{
  "n_layer": 18,
  "d_model": 640,
  "n_head": 10,
  "n_kv_head": 5,
  "head_dim": 64,
  "d_mlp": 2560,
  "vocab_size": 50257,
  "activation": "squared_relu",
  "norm": "rmsnorm",
  "norm_place": "pre",
  "norm_eps": 1e-06,
  "positions": "rope",
  "rope_base": 1020.0,
  "rope_fraction": 0.5,
  "qk_norm": true,
  "attn_scale": 0.221,
  "bias": "none",
  "tie_embeddings": "early",
  "parallel_block": true,
  "extras": ["some layers without attention", "local attention windows", "shifted keys", "gated attention", "a norm on each head", "value embeddings", "hashed n-gram embeddings", "an embedding shortcut", "learned residual scales", "skips across layers", "capped logits"],
  "init": "uniform",
  "init_std_qkv": 0.0143,
  "init_std_o": 0.0,
  "init_std_up": 0.0143,
  "init_std_down": 0.0,
  "optimizer": "muon_variant",
  "lr": 0.0104,
  "lr_mult_down": 0.7,
  "lr_head": 0.0106,
  "warmup_steps": 0,
  "schedule": "wsd",
  "decay_fraction": 0.731,
  "decay_shape": "sqrt",
  "final_lr_fraction": 0.05,
  "batch_tokens": 65536,
  "seq_len": 2048,
  "doc_mask": true,
  "train_tokens": 898100000,
  "steps": 13704,
  "dataset": "wikipedia_en"
}
Each number is 50 + 15 x the weight over its row's rms, rounded and kept within 0 to 99. Layers, rows and columns count from 0. The size before them is the row's rms in percent of the matrix's.

# up: layer 15 MLP up, 2560x640, rms 0.11, rows 1080-1104, columns 256-319
# down: layer 15 MLP down (transposed), 2560x640, rms 0.0389, rows 1080-1103, columns 256-319
up1080 097:57 36 43 34 54 67 67 45 52 49 77 36 53 28 38 44 61 46 32 35 54 48 79 66 40 60 42 41 51 45 38 32 72 45 36 37 26 40 61 52 46 62 47 36 30 37 56 70 58 52 10 23 62 61 53 45 50 64 79 37 82 05 49 84
down1080 100:43 45 66 40 51 55 67 41 53 85 53 43 51 43 29 46 26 39 37 47 51 64 51 35 51 75 44 51 21 71 39 35 80 60 40 47 55 64 37 30 12 56 46 67 39 45 49 71 71 61 24 38 62 65 40 33 65 33 48 65 24 41 43 54
up1081 099:57 63 31 42 44 58 38 52 40 34 39 51 52 51 44 34 15 54 45 19 55 38 35 44 55 40 42 73 42 50 79 50 46 48 40 35 56 67 57 60 68 76 43 72 49 58 65 40 59 63 27 04 53 46 35 63 55 39 20 61 35 60 53 31
down1081 101:46 54 65 47 58 73 50 68 55 36 44 52 50 49 72 48 29 35 34 72 55 55 55 46 63 19 69 61 42 74 14 53 50 69 36 64 46 54 67 71 57 36 48 53 67 38 28 39 64 34 50 44 47 74 46 27 53 67 56 51 56 17 44 43
up1082 127:43 48 64 42 62 42 39 51 56 46 74 36 63 73 74 49 44 38 45 49 44 60 36 07 52 49 43 49 76 31 49 36 37 40 64 42 42 55 54 55 47 60 33 34 51 58 36 63 63 56 58 52 62 53 77 70 47 17 45 53 64 53 55 74
down1082 110:38 29 68 52 39 83 58 71 60 33 45 57 73 67 47 46 53 47 50 55 64 32 40 27 59 57 71 61 63 57 48 56 52 51 49 37 52 65 50 56 64 63 50 52 46 60 63 79 52 69 45 76 42 17 74 50 48 50 60 49 44 38 44 57
up1083 105:31 23 67 50 64 58 45 80 61 42 54 64 58 43 43 41 57 19 37 60 26 71 51 64 62 43 50 59 72 55 41 47 54 35 53 70 40 36 75 48 73 53 61 62 93 49 76 32 62 70 35 34 62 31 49 53 57 58 43 61 52 35 59 46
down1083 101:39 73 54 59 47 52 28 49 49 71 44 44 81 36 62 41 25 32 46 50 74 35 56 37 40 66 52 69 62 47 53 53 58 46 65 62 53 55 32 57 46 42 33 51 58 23 31 49 59 67 64 29 24 58 47 60 59 71 53 69 43 42 54 50
up1084 102:33 50 71 80 23 15 94 45 66 59 47 41 38 63 67 53 43 48 47 52 28 32 70 18 49 43 39 37 52 34 55 68 51 34 04 36 45 41 58 40 34 44 76 72 44 41 41 76 71 59 68 50 41 43 71 82 79 48 58 49 68 55 47 61
down1084 096:37 62 40 69 57 59 28 52 35 61 54 81 66 37 28 49 61 31 56 46 28 38 71 48 66 57 69 57 57 50 51 47 23 47 68 52 46 56 55 36 66 41 62 99 51 74 72 34 61 54 35 50 88 54 77 58 63 55 36 39 63 64 54 51
up1085 094:49 42 46 57 51 67 39 33 25 67 47 64 46 72 44 34 59 55 46 45 37 42 66 58 65 71 35 12 80 48 85 34 41 52 16 71 64 43 30 32 65 46 60 39 54 47 33 44 88 59 63 47 33 34 65 54 53 45 40 62 13 32 62 45
down1085 100:13 57 56 29 49 64 24 35 51 63 15 53 76 51 43 49 60 42 66 40 53 76 38 58 10 69 51 76 46 59 43 53 58 70 76 30 40 65 46 55 38 45 15 61 66 50 71 23 38 64 52 33 58 60 41 66 50 45 65 64 11 45 50 71
up1086 100:73 42 65 39 89 17 68 69 75 52 45 36 67 41 47 44 48 52 41 55 45 31 33 09 39 41 80 57 47 46 40 37 53 47 15 78 09 41 64 42 59 41 31 45 63 47 80 37 48 40 51 48 40 63 75 49 37 47 74 59 66 31 45 53
down1086 102:74 54 55 71 46 44 61 44 33 25 60 24 49 42 59 61 43 08 39 44 53 52 51 33 49 49 44 32 59 61 63 38 61 39 46 44 52 63 53 25 63 59 43 42 45 52 31 23 32 68 45 55 50 46 50 74 48 50 47 54 68 55 58 51
up1087 094:58 66 59 56 66 49 51 31 67 18 55 28 37 51 62 53 35 13 28 44 50 68 65 57 59 46 33 30 30 35 73 55 24 82 44 41 45 27 27 61 55 65 60 47 48 53 62 27 55 66 61 42 62 72 33 66 42 51 47 37 34 66 83 30
down1087 100:58 50 68 19 45 45 26 35 30 72 55 45 64 52 57 40 61 55 64 44 66 43 44 57 45 55 63 42 25 45 41 45 29 36 75 53 56 44 67 46 71 59 62 54 19 55 63 56 51 53 48 36 48 56 39 46 65 55 67 52 41 52 64 40
up1088 100:28 50 34 42 57 10 56 69 66 46 50 55 45 58 60 71 63 33 57 47 43 41 38 41 43 38 74 52 56 65 54 31 52 66 51 35 52 21 46 67 46 65 48 49 50 70 57 55 53 29 47 32 32 29 70 73 44 55 41 52 19 51 48 55
down1088 099:45 78 55 72 55 19 70 49 64 75 24 47 20 08 36 31 53 38 60 56 54 70 45 59 72 50 87 52 27 22 42 37 36 18 52 57 55 38 58 32 71 46 35 32 44 67 70 61 45 77 55 64 18 62 60 58 63 68 01 21 51 33 66 63
up1089 091:40 55 63 50 45 49 52 75 50 51 32 53 58 55 46 51 48 23 65 36 65 56 61 82 47 63 55 47 36 49 42 33 48 27 39 32 51 43 51 66 59 51 66 61 32 51 50 54 50 59 52 51 53 54 58 45 60 86 61 63 57 44 48 69
down1089 099:27 51 55 49 44 41 57 50 48 49 35 66 36 55 28 55 38 65 40 60 45 54 45 31 39 58 54 50 27 64 37 55 47 83 34 61 34 44 18 50 64 54 62 34 30 63 52 64 44 45 62 54 43 62 24 39 40 56 27 32 38 55 74 74
up1090 092:42 57 45 62 31 62 51 34 67 84 56 19 53 34 73 28 35 33 51 41 56 34 47 52 46 67 68 48 57 34 21 56 44 65 42 57 22 59 45 48 47 43 39 57 61 39 42 48 67 27 40 34 44 58 44 56 43 41 45 52 49 69 47 31
down1090 098:66 47 33 54 55 48 33 50 70 40 49 44 36 57 38 43 41 52 58 56 55 47 52 63 47 43 39 53 68 47 28 63 59 55 49 56 32 39 35 49 75 54 44 62 71 44 66 29 37 72 33 52 54 10 31 25 31 58 10 67 40 46 69 62
up1091 095:35 13 45 46 59 39 42 56 36 37 53 70 55 31 35 57 54 77 31 53 40 45 28 57 65 33 48 69 52 37 26 46 71 56 47 54 74 11 62 34 41 84 40 67 58 52 44 19 30 38 60 53 60 56 84 53 43 48 47 57 53 28 56 61
down1091 099:54 66 68 31 43 59 65 54 26 70 39 36 64 64 53 42 19 36 54 58 53 76 33 37 39 47 60 62 43 38 39 18 83 46 38 41 57 45 32 47 42 50 34 72 48 60 44 51 23 50 42 58 50 45 50 47 62 55 50 74 38 40 54 62
up1092 110:55 57 71 21 36 57 47 41 53 71 59 66 53 52 50 36 31 50 51 28 81 53 60 34 52 30 38 59 56 45 71 53 50 38 54 43 44 41 48 33 61 56 90 55 49 50 60 59 62 33 54 53 52 61 60 79 42 36 57 77 53 65 47 66
down1092 098:54 35 43 66 45 68 52 50 62 57 53 44 55 71 21 38 56 68 47 47 66 34 50 59 20 59 78 93 45 61 50 37 72 46 26 30 26 19 49 27 36 38 29 40 64 46 37 37 38 43 45 66 31 77 54 33 70 40 60 62 34 80 38 26
up1093 090:44 26 56 40 44 61 39 48 46 41 62 54 42 41 50 22 51 55 40 47 60 66 71 52 60 61 36 57 63 58 67 51 39 44 84 68 51 39 20 69 58 59 63 29 73 64 53 56 29 63 74 59 50 56 48 47 63 59 62 58 65 57 29 42
down1093 087:59 49 37 29 40 19 27 60 56 55 61 57 37 46 42 79 68 20 45 62 53 56 48 86 31 29 54 40 33 44 34 80 47 37 44 32 59 34 59 18 49 70 36 60 44 49 28 39 47 48 59 58 66 34 60 48 40 33 48 46 37 43 63 61
up1094 091:49 62 45 52 40 53 56 57 47 62 76 59 39 43 49 45 39 28 45 48 76 62 62 47 34 66 33 51 55 31 19 46 50 62 28 53 40 40 32 56 61 43 61 41 41 47 59 63 62 21 37 59 41 33 65 52 67 49 53 55 69 35 67 56
down1094 097:74 52 51 43 65 38 22 56 25 45 56 63 30 44 53 48 50 48 32 46 54 59 34 28 29 39 62 32 74 72 26 42 66 45 69 75 42 73 49 22 63 55 38 44 61 48 24 75 70 62 42 36 49 53 46 39 53 58 70 33 76 38 53 37
up1095 096:47 56 60 54 41 19 59 73 57 58 50 46 61 51 67 54 39 46 26 50 46 46 35 66 43 26 34 51 30 15 61 27 67 24 44 53 57 54 71 37 49 46 62 78 60 37 70 57 55 22 35 49 56 40 68 57 53 50 41 69 39 29 38 39
down1095 103:46 62 48 46 60 46 52 61 20 58 59 58 81 30 40 36 51 53 50 40 15 63 34 54 59 47 52 61 54 37 32 44 34 63 45 50 75 53 48 44 46 42 49 46 50 53 52 65 57 59 61 75 55 68 69 31 37 67 64 44 56 47 42 65
up1096 088:57 49 65 65 25 64 33 34 37 71 62 44 88 46 84 26 47 73 38 48 31 67 61 83 38 51 31 37 68 61 44 45 30 50 50 40 36 35 74 59 53 43 58 38 74 58 58 56 50 73 66 63 50 40 71 42 37 29 59 46 13 51 41 36
down1096 097:33 54 52 58 41 74 18 33 50 47 47 31 57 53 59 28 40 47 69 25 11 70 45 60 40 35 42 32 18 57 62 59 61 38 49 45 44 70 37 42 55 57 54 44 57 75 42 58 19 50 73 58 47 61 39 79 39 07 57 36 40 43 59 34
up1097 086:50 48 52 53 53 62 60 26 39 74 81 34 58 61 57 68 40 49 24 52 75 53 63 42 20 21 63 79 80 51 37 56 53 72 64 50 53 58 30 74 54 26 74 58 56 33 56 48 57 32 53 68 41 31 66 21 32 69 39 56 37 48 50 56
down1097 096:47 64 31 33 58 49 69 57 47 14 52 43 69 53 51 22 42 30 51 56 55 27 57 50 66 34 31 31 32 36 32 49 40 34 51 64 51 40 76 41 72 41 77 28 34 57 29 58 57 61 21 64 64 67 34 61 82 72 48 59 20 62 74 63
up1098 109:60 27 17 52 62 28 52 31 56 76 25 56 27 44 23 30 44 60 36 38 59 55 46 19 81 40 53 59 63 57 29 35 53 27 59 63 17 18 57 64 41 59 49 19 53 72 44 57 01 46 52 68 50 55 69 45 52 18 56 52 25 25 67 38
down1098 109:54 58 47 47 48 58 57 76 36 48 53 63 59 64 68 46 52 62 69 63 26 40 74 65 18 18 88 78 45 61 35 58 37 39 48 58 44 46 31 64 52 35 48 65 47 57 12 66 56 40 84 63 43 50 54 15 56 53 57 46 35 68 53 59
up1099 107:37 50 48 44 58 39 54 50 25 61 67 67 69 42 69 70 58 99 49 31 48 56 55 50 39 75 63 64 20 81 23 44 24 62 57 44 45 68 57 67 36 41 57 48 71 58 60 13 53 39 46 42 47 26 62 34 50 74 58 51 46 53 56 84
down1099 097:68 48 61 41 50 49 46 46 66 19 35 19 65 59 74 54 36 49 60 32 67 46 70 53 37 52 47 63 42 37 31 39 31 56 50 56 50 48 29 36 29 55 45 33 40 42 18 63 36 67 66 47 39 60 49 50 59 47 63 49 48 84 60 45
up1100 089:45 60 57 28 46 82 56 51 47 52 47 59 50 34 47 20 38 36 53 63 64 59 59 74 34 34 71 60 30 40 64 49 42 40 30 36 49 41 33 69 54 49 38 46 37 57 40 41 48 50 44 45 27 41 38 32 51 53 51 59 44 30 76 48
down1100 091:74 72 40 62 62 30 35 44 18 58 51 53 52 24 29 56 89 64 55 29 55 54 70 38 56 54 54 57 36 50 63 61 41 60 69 43 55 18 33 44 52 48 42 61 41 23 41 44 48 45 35 56 63 27 71 42 62 49 68 77 45 69 70 38
up1101 097:60 40 41 42 57 37 47 53 81 13 43 61 50 55 22 37 32 26 55 44 31 24 46 25 51 51 31 41 73 50 32 42 54 53 35 45 25 48 23 64 54 59 27 46 38 42 52 54 59 50 40 57 36 70 43 41 36 48 35 39 49 37 52 55
down1101 100:59 49 53 53 60 48 29 51 51 58 48 61 54 41 43 39 59 43 55 63 72 78 48 35 31 26 58 40 34 49 73 48 49 45 44 65 80 54 52 31 63 63 57 48 27 34 39 53 49 54 94 61 39 42 53 57 79 40 38 21 51 54 44 63
up1102 098:36 68 54 66 39 44 42 31 47 57 35 57 46 44 61 62 55 55 55 76 73 70 60 30 56 70 33 51 33 37 44 82 72 40 51 48 48 34 41 63 46 56 30 50 33 45 44 58 59 49 69 59 35 54 50 74 38 46 55 40 41 47 54 80
down1102 093:49 44 35 71 52 49 26 30 87 56 49 37 62 20 55 52 46 41 73 65 34 57 22 35 28 47 46 43 23 47 75 49 43 56 24 64 45 59 46 72 54 83 43 57 63 32 54 66 46 23 45 50 60 73 46 56 71 72 44 44 32 43 61 50
up1103 124:68 62 53 62 60 28 18 57 15 59 61 56 54 30 71 55 66 60 48 41 68 64 48 60 67 42 48 35 42 52 37 28 58 27 37 56 13 53 32 43 48 57 65 36 57 40 41 57 50 56 12 39 76 52 49 43 26 83 58 34 59 58 58 56
down1103 114:51 58 53 33 54 36 72 65 24 36 47 76 49 23 54 55 32 70 47 66 70 56 78 55 58 39 44 37 22 49 40 71 36 48 39 59 34 35 89 47 67 54 54 58 49 76 46 76 48 54 84 72 41 69 23 41 38 56 46 60 71 60 34 66
up1104 103:67 36 79 57 37 80 55 83 53 78 70 38 29 18 60 59 42 53 51 71 56 64 39 52 54 08 43 32 61 33 50 58 37 48 81 39 53 63 62 28 41 37 37 35 68 38 58 21 43 68 25 83 32 21 49 66 50 47 48 28 47 45 30 54